Each number is 50 + 15 x the weight over the matrix's rms, rounded and kept within 0 to 99. Layers, rows and columns count from 0.

# layer 4 MLP down, 128x320, rms 0.0935, rows 88-107, columns 0-159
23 42 43 35 53 49 70 61 00 84 40 23 08 53 49 67 31 69 48 58 42 49 69 62 32 30 81 52 29 43 36 20 48 50 30 46 63 62 71 50 62 33 65 64 36 33 36 69 44 44 74 53 50 51 59 62 57 70 49 53 46 25 30 39 65 34 63 58 49 30 51 61 51 30 41 34 74 47 56 44 46 58 33 53 40 46 34 39 64 51 32 34 61 51 57 56 45 42 65 39 36 57 45 59 60 43 53 60 36 53 50 50 61 24 40 47 67 73 40 51 25 55 66 42 64 51 67 71 39 32 44 53 82 37 60 52 57 47 68 52 58 52 70 41 64 41 55 40 56 49 69 41 55 41 38 44 65 37 58 37
58 39 52 63 19 38 33 43 47 66 23 56 52 31 33 85 53 32 43 33 46 52 51 55 43 32 67 67 55 56 48 38 39 58 44 48 34 50 73 41 42 55 58 77 43 64 47 66 29 34 24 42 61 43 63 29 67 49 23 46 35 38 14 26 71 77 45 26 64 40 34 77 65 51 71 46 42 61 64 99 65 55 31 50 77 60 58 50 53 56 50 48 52 27 22 18 28 23 72 49 35 50 47 32 66 57 40 32 37 24 62 53 52 53 55 40 69 50 49 55 44 63 39 76 76 57 33 79 52 46 43 73 60 49 77 57 54 36 48 54 67 39 44 69 44 67 52 37 32 47 61 90 40 50 47 72 60 39 50 73
67 44 39 46 54 48 52 38 67 70 28 50 48 27 48 32 70 70 59 44 55 69 66 60 45 20 46 21 49 29 52 48 42 73 56 49 52 54 37 61 50 52 68 49 61 62 85 69 45 42 59 31 41 66 49 42 41 70 38 66 35 39 45 42 34 51 36 53 64 54 38 47 52 46 61 61 26 41 38 57 23 92 45 71 64 63 44 47 58 47 35 73 48 51 66 51 67 27 61 55 39 54 81 30 30 59 64 66 42 62 51 98 36 61 37 59 41 52 43 59 56 53 78 51 76 49 46 52 48 49 36 22 40 48 51 51 59 42 41 52 60 38 53 47 37 45 72 60 37 66 56 45 56 63 63 48 70 44 54 64
32 59 63 31 45 43 60 42 49 48 50 42 48 53 47 38 43 41 66 46 42 46 60 63 78 49 44 80 56 72 53 54 37 40 28 60 61 34 42 55 50 51 76 55 57 64 49 64 44 37 52 46 52 31 38 56 65 28 51 29 22 62 72 49 43 75 63 26 62 60 66 59 47 63 37 67 38 60 55 66 63 47 70 51 50 68 69 45 68 23 55 33 35 36 79 57 54 56 37 28 70 50 35 78 59 54 59 54 54 74 56 63 51 41 51 57 41 08 66 24 56 53 59 38 54 34 63 62 64 70 47 75 48 30 78 39 34 75 25 58 55 34 44 48 42 41 50 44 47 51 34 23 28 37 36 71 31 55 60 62
66 48 48 59 38 46 50 55 27 59 42 53 33 34 57 34 45 68 38 48 73 62 60 18 39 49 20 34 65 41 33 44 47 62 50 52 49 53 39 63 45 37 58 26 23 59 34 60 73 54 59 52 43 81 46 41 48 33 43 52 64 38 53 54 37 48 44 44 51 47 38 41 43 41 10 53 81 78 59 58 53 82 28 45 49 47 32 42 47 77 65 51 57 51 35 29 55 53 76 80 37 61 52 42 42 56 50 72 54 51 56 59 62 57 62 43 35 42 46 36 65 57 70 61 55 32 45 35 49 57 35 57 58 31 48 40 54 51 82 69 44 63 43 45 59 35 50 54 57 65 50 38 87 48 38 37 58 62 60 43
58 42 62 42 50 44 49 62 47 35 71 11 69 94 65 38 40 46 48 57 60 40 63 54 69 32 59 81 53 53 34 52 42 55 44 41 90 43 56 42 44 39 53 38 55 49 40 49 31 32 64 38 48 59 42 36 31 82 79 47 44 59 38 52 37 78 62 43 49 74 42 18 62 54 23 47 59 58 56 46 21 56 62 42 78 45 72 41 43 76 30 60 23 47 50 52 54 37 44 47 57 40 73 45 72 51 48 44 48 16 67 39 46 38 56 26 36 39 68 39 35 47 51 45 53 53 37 39 73 56 53 76 51 26 29 53 36 84 56 69 40 55 29 66 28 89 60 37 48 48 50 81 33 44 50 58 29 38 69 44
44 62 53 70 52 50 10 30 34 65 18 44 39 42 42 33 61 36 48 17 53 41 67 45 42 43 45 56 47 65 46 25 70 38 32 56 22 21 70 73 39 39 14 69 51 50 57 56 46 83 35 52 73 68 49 29 34 67 16 25 59 35 56 50 78 19 66 31 70 39 71 72 60 58 55 35 83 45 37 78 45 65 56 41 35 60 38 70 69 65 07 56 44 46 55 58 82 43 46 48 75 36 29 35 32 34 48 50 55 54 65 63 71 41 61 66 61 42 67 47 67 36 29 53 36 44 32 37 48 71 51 38 52 38 54 50 51 07 55 27 51 72 38 49 49 58 60 59 49 39 39 48 18 60 23 12 47 51 38 49
18 35 33 46 69 28 35 45 59 48 30 38 56 44 51 49 70 78 39 37 40 47 41 54 54 41 36 51 37 69 46 66 40 66 76 57 25 57 45 24 44 59 35 53 71 43 55 45 85 42 51 43 28 42 51 47 65 66 44 59 54 50 40 40 23 48 50 41 46 50 65 52 38 48 61 44 55 68 58 71 83 74 52 69 49 51 39 50 47 59 68 38 69 34 41 11 46 72 56 35 37 22 34 55 60 51 51 78 58 41 57 27 45 79 29 41 75 60 48 51 47 61 50 56 53 41 56 35 49 35 45 62 63 56 73 59 35 47 62 58 37 40 45 40 42 58 63 54 70 42 31 32 47 66 41 61 39 46 70 81
27 64 44 76 47 74 27 76 84 28 38 62 42 41 50 62 47 50 36 29 54 31 54 44 17 45 72 34 46 68 59 53 42 36 50 27 33 45 72 39 49 35 48 48 37 43 57 44 71 52 49 44 51 37 24 44 18 46 31 37 56 45 62 52 34 29 61 41 57 48 63 52 49 71 62 55 69 84 59 79 61 62 67 37 49 45 56 66 63 51 60 30 35 50 33 55 38 43 58 45 56 53 58 45 55 30 16 49 42 43 58 68 34 47 58 61 24 45 62 46 56 46 43 55 51 51 41 59 62 69 44 58 39 53 17 63 45 55 53 43 18 79 49 54 34 46 55 47 73 63 55 69 54 29 63 36 84 43 55 48
37 51 58 57 54 55 43 65 63 63 48 45 20 18 63 58 50 59 64 39 69 45 60 53 30 48 39 30 82 60 63 47 38 46 30 61 56 64 44 36 22 13 26 72 66 42 27 64 41 53 72 46 63 27 45 45 33 28 73 59 56 36 38 45 71 54 49 84 39 56 49 50 57 61 73 35 68 34 58 67 58 29 52 53 59 27 59 73 43 38 37 28 25 46 67 39 53 73 28 26 52 43 54 67 63 36 43 33 54 44 74 39 40 62 60 05 33 56 38 51 49 08 46 10 30 50 70 67 62 44 61 43 69 66 41 49 48 48 53 35 31 27 38 32 42 41 48 66 17 98 43 52 41 54 42 45 18 39 20 75
76 51 57 40 33 71 92 46 23 68 77 50 57 57 53 52 50 65 13 73 36 25 14 66 45 38 55 37 65 43 43 60 66 50 49 58 77 61 94 61 35 77 35 49 51 59 33 63 58 58 46 55 19 68 64 63 26 41 49 75 61 54 99 62 70 71 79 69 21 84 44 62 31 46 56 93 31 51 78 69 46 50 78 49 47 30 22 61 55 62 16 59 59 64 53 46 17 40 42 40 17 98 25 73 51 35 37 60 38 64 76 48 41 26 14 50 74 33 48 72 56 34 30 52 41 22 73 57 80 48 50 63 47 50 74 48 66 44 10 51 76 27 72 67 54 64 24 32 45 70 48 57 56 54 42 56 59 52 53 80
47 44 31 44 46 38 52 73 60 55 28 48 68 46 36 64 52 66 58 36 42 65 74 40 37 70 33 36 38 54 54 52 42 50 53 45 41 26 56 44 45 51 52 63 47 27 59 75 52 43 43 61 43 29 12 51 49 39 51 51 46 32 40 55 56 63 43 37 55 72 53 50 56 49 53 42 69 63 34 51 45 50 75 29 48 49 30 59 48 88 31 43 34 58 20 69 84 40 46 51 72 36 55 58 42 47 55 53 48 40 65 64 65 42 52 36 49 29 36 31 68 57 76 40 53 68 41 48 59 52 64 34 50 54 47 21 45 37 57 39 43 33 46 69 38 09 24 63 46 60 46 57 51 70 60 55 71 36 66 41
58 75 47 43 42 25 36 67 46 18 44 61 54 56 69 19 58 52 62 46 81 73 55 50 51 40 43 77 33 40 55 36 23 64 36 52 71 35 48 62 58 66 61 32 38 61 78 43 24 54 67 47 48 54 39 66 66 56 48 44 33 66 54 77 29 66 39 51 56 66 57 30 61 66 36 39 41 79 53 57 34 51 49 41 66 65 50 20 41 73 38 29 33 15 37 66 47 46 43 45 44 22 51 47 32 41 62 70 45 74 51 54 64 60 59 73 19 51 40 30 54 50 50 68 48 60 56 55 48 70 54 57 50 56 76 62 34 29 27 27 57 66 55 38 62 46 47 52 50 58 57 38 60 70 47 38 55 79 36 12
48 64 44 65 52 78 68 30 62 31 52 54 59 63 46 53 43 46 48 57 49 33 48 46 60 54 44 48 50 22 75 79 82 54 74 99 56 42 54 54 67 47 59 49 54 26 25 78 63 59 66 43 44 68 38 58 25 47 51 61 40 47 45 18 45 41 64 53 30 58 47 46 63 50 30 62 57 65 58 53 39 18 50 71 20 49 41 37 83 50 51 69 53 40 35 52 53 50 42 43 70 56 53 69 57 42 65 63 66 44 64 58 45 69 33 52 62 43 10 58 49 28 45 41 41 26 59 36 41 31 54 51 47 57 56 50 63 76 53 46 50 54 51 23 68 64 62 56 61 36 43 69 53 70 61 71 64 54 62 93
70 47 37 70 47 48 40 39 59 63 78 16 53 52 35 53 47 56 63 51 35 43 53 68 20 76 60 51 29 43 57 54 62 45 66 75 28 25 79 58 59 29 45 51 47 72 42 35 67 55 52 24 35 57 38 56 23 61 45 46 61 46 54 79 42 72 48 45 42 45 49 51 76 54 62 57 42 66 34 40 55 29 63 49 31 44 40 53 65 72 51 27 54 47 29 49 64 41 80 49 63 50 58 39 57 51 38 66 46 74 49 55 63 35 50 54 43 72 64 49 55 31 17 56 58 45 65 59 64 22 26 49 29 16 57 45 76 81 48 44 68 48 39 33 54 63 27 45 70 79 40 61 41 28 50 31 50 40 41 75
24 69 56 64 47 39 45 61 63 60 61 57 49 70 41 57 77 30 41 48 55 41 56 50 34 25 70 41 35 68 81 35 61 46 21 47 65 53 54 41 52 52 62 53 55 58 62 55 32 28 44 59 44 41 45 46 28 33 69 54 60 69 43 59 36 56 29 47 65 72 38 60 57 51 76 61 59 74 58 62 79 27 48 57 63 67 67 79 54 42 29 60 20 41 42 37 49 49 34 61 59 61 63 75 38 35 74 48 47 43 63 27 63 45 51 59 43 57 43 06 52 57 53 60 54 62 44 53 66 68 50 54 37 44 34 25 31 62 37 37 57 43 86 75 29 61 51 41 36 42 71 32 47 27 51 62 43 51 65 49
79 81 32 65 67 47 20 41 50 45 51 66 63 68 49 49 59 67 37 65 26 43 37 63 55 53 57 37 70 41 81 62 73 54 31 37 62 69 38 33 17 47 54 40 51 56 79 45 50 31 55 45 50 35 48 37 66 23 29 64 37 58 63 43 45 37 52 59 40 41 38 77 57 22 46 19 55 34 56 80 50 46 61 51 53 33 64 87 47 55 66 56 44 66 56 33 46 36 43 79 61 35 36 37 39 58 65 58 42 35 27 46 58 72 43 63 71 46 70 56 43 52 47 51 55 48 39 43 63 34 44 59 57 41 46 60 74 42 64 76 51 55 63 59 51 56 32 13 32 56 54 56 81 57 35 52 40 81 72 42
76 50 78 51 61 39 43 52 32 38 43 63 50 65 61 62 57 65 49 37 77 62 76 74 47 52 40 47 35 43 44 53 49 54 72 62 47 57 35 37 47 39 58 50 38 79 59 54 40 48 75 22 50 33 63 38 64 27 55 09 43 50 58 48 40 40 54 32 70 42 45 28 64 42 62 48 67 26 45 28 37 73 53 32 47 61 46 62 31 73 47 50 43 45 30 38 55 37 50 54 53 27 36 37 49 42 59 47 37 28 36 44 77 52 65 66 70 51 44 61 61 39 60 40 56 73 49 46 33 59 47 39 59 42 39 41 67 49 50 34 53 70 65 78 78 60 40 64 47 48 41 35 72 59 59 52 44 28 59 54
48 57 39 40 53 33 38 44 69 43 34 51 42 70 51 48 67 76 52 37 63 69 56 53 69 24 42 53 74 61 35 33 37 72 40 37 23 81 47 46 43 84 43 44 57 64 40 71 23 38 24 67 62 64 32 25 41 59 43 14 45 48 26 36 31 59 53 38 59 28 60 43 38 63 48 52 36 24 22 38 35 63 34 73 68 49 40 45 71 37 85 33 72 62 62 37 49 42 44 62 25 29 68 65 58 44 58 68 41 31 64 46 39 64 53 44 59 71 32 51 59 59 42 33 56 59 44 46 42 34 48 58 54 50 69 45 39 55 52 40 47 49 52 20 54 63 54 55 54 32 68 51 25 38 58 50 62 65 60 49
35 64 55 58 60 74 21 41 41 37 65 50 64 60 69 53 53 53 63 59 37 39 42 27 78 81 53 53 45 66 71 72 31 62 47 70 84 38 46 45 80 26 66 46 51 57 40 42 45 56 48 39 33 47 44 62 34 49 53 59 53 45 41 69 56 17 44 60 42 48 40 39 63 41 41 48 31 51 88 54 66 64 67 54 20 57 38 55 52 38 48 29 49 17 64 67 49 58 45 74 69 68 67 31 42 41 44 54 80 47 51 31 43 48 62 45 59 43 16 43 42 39 50 53 18 46 50 47 44 42 45 55 49 47 61 73 39 52 40 62 60 75 38 53 67 65 49 75 44 43 33 71 83 36 22 50 50 44 77 66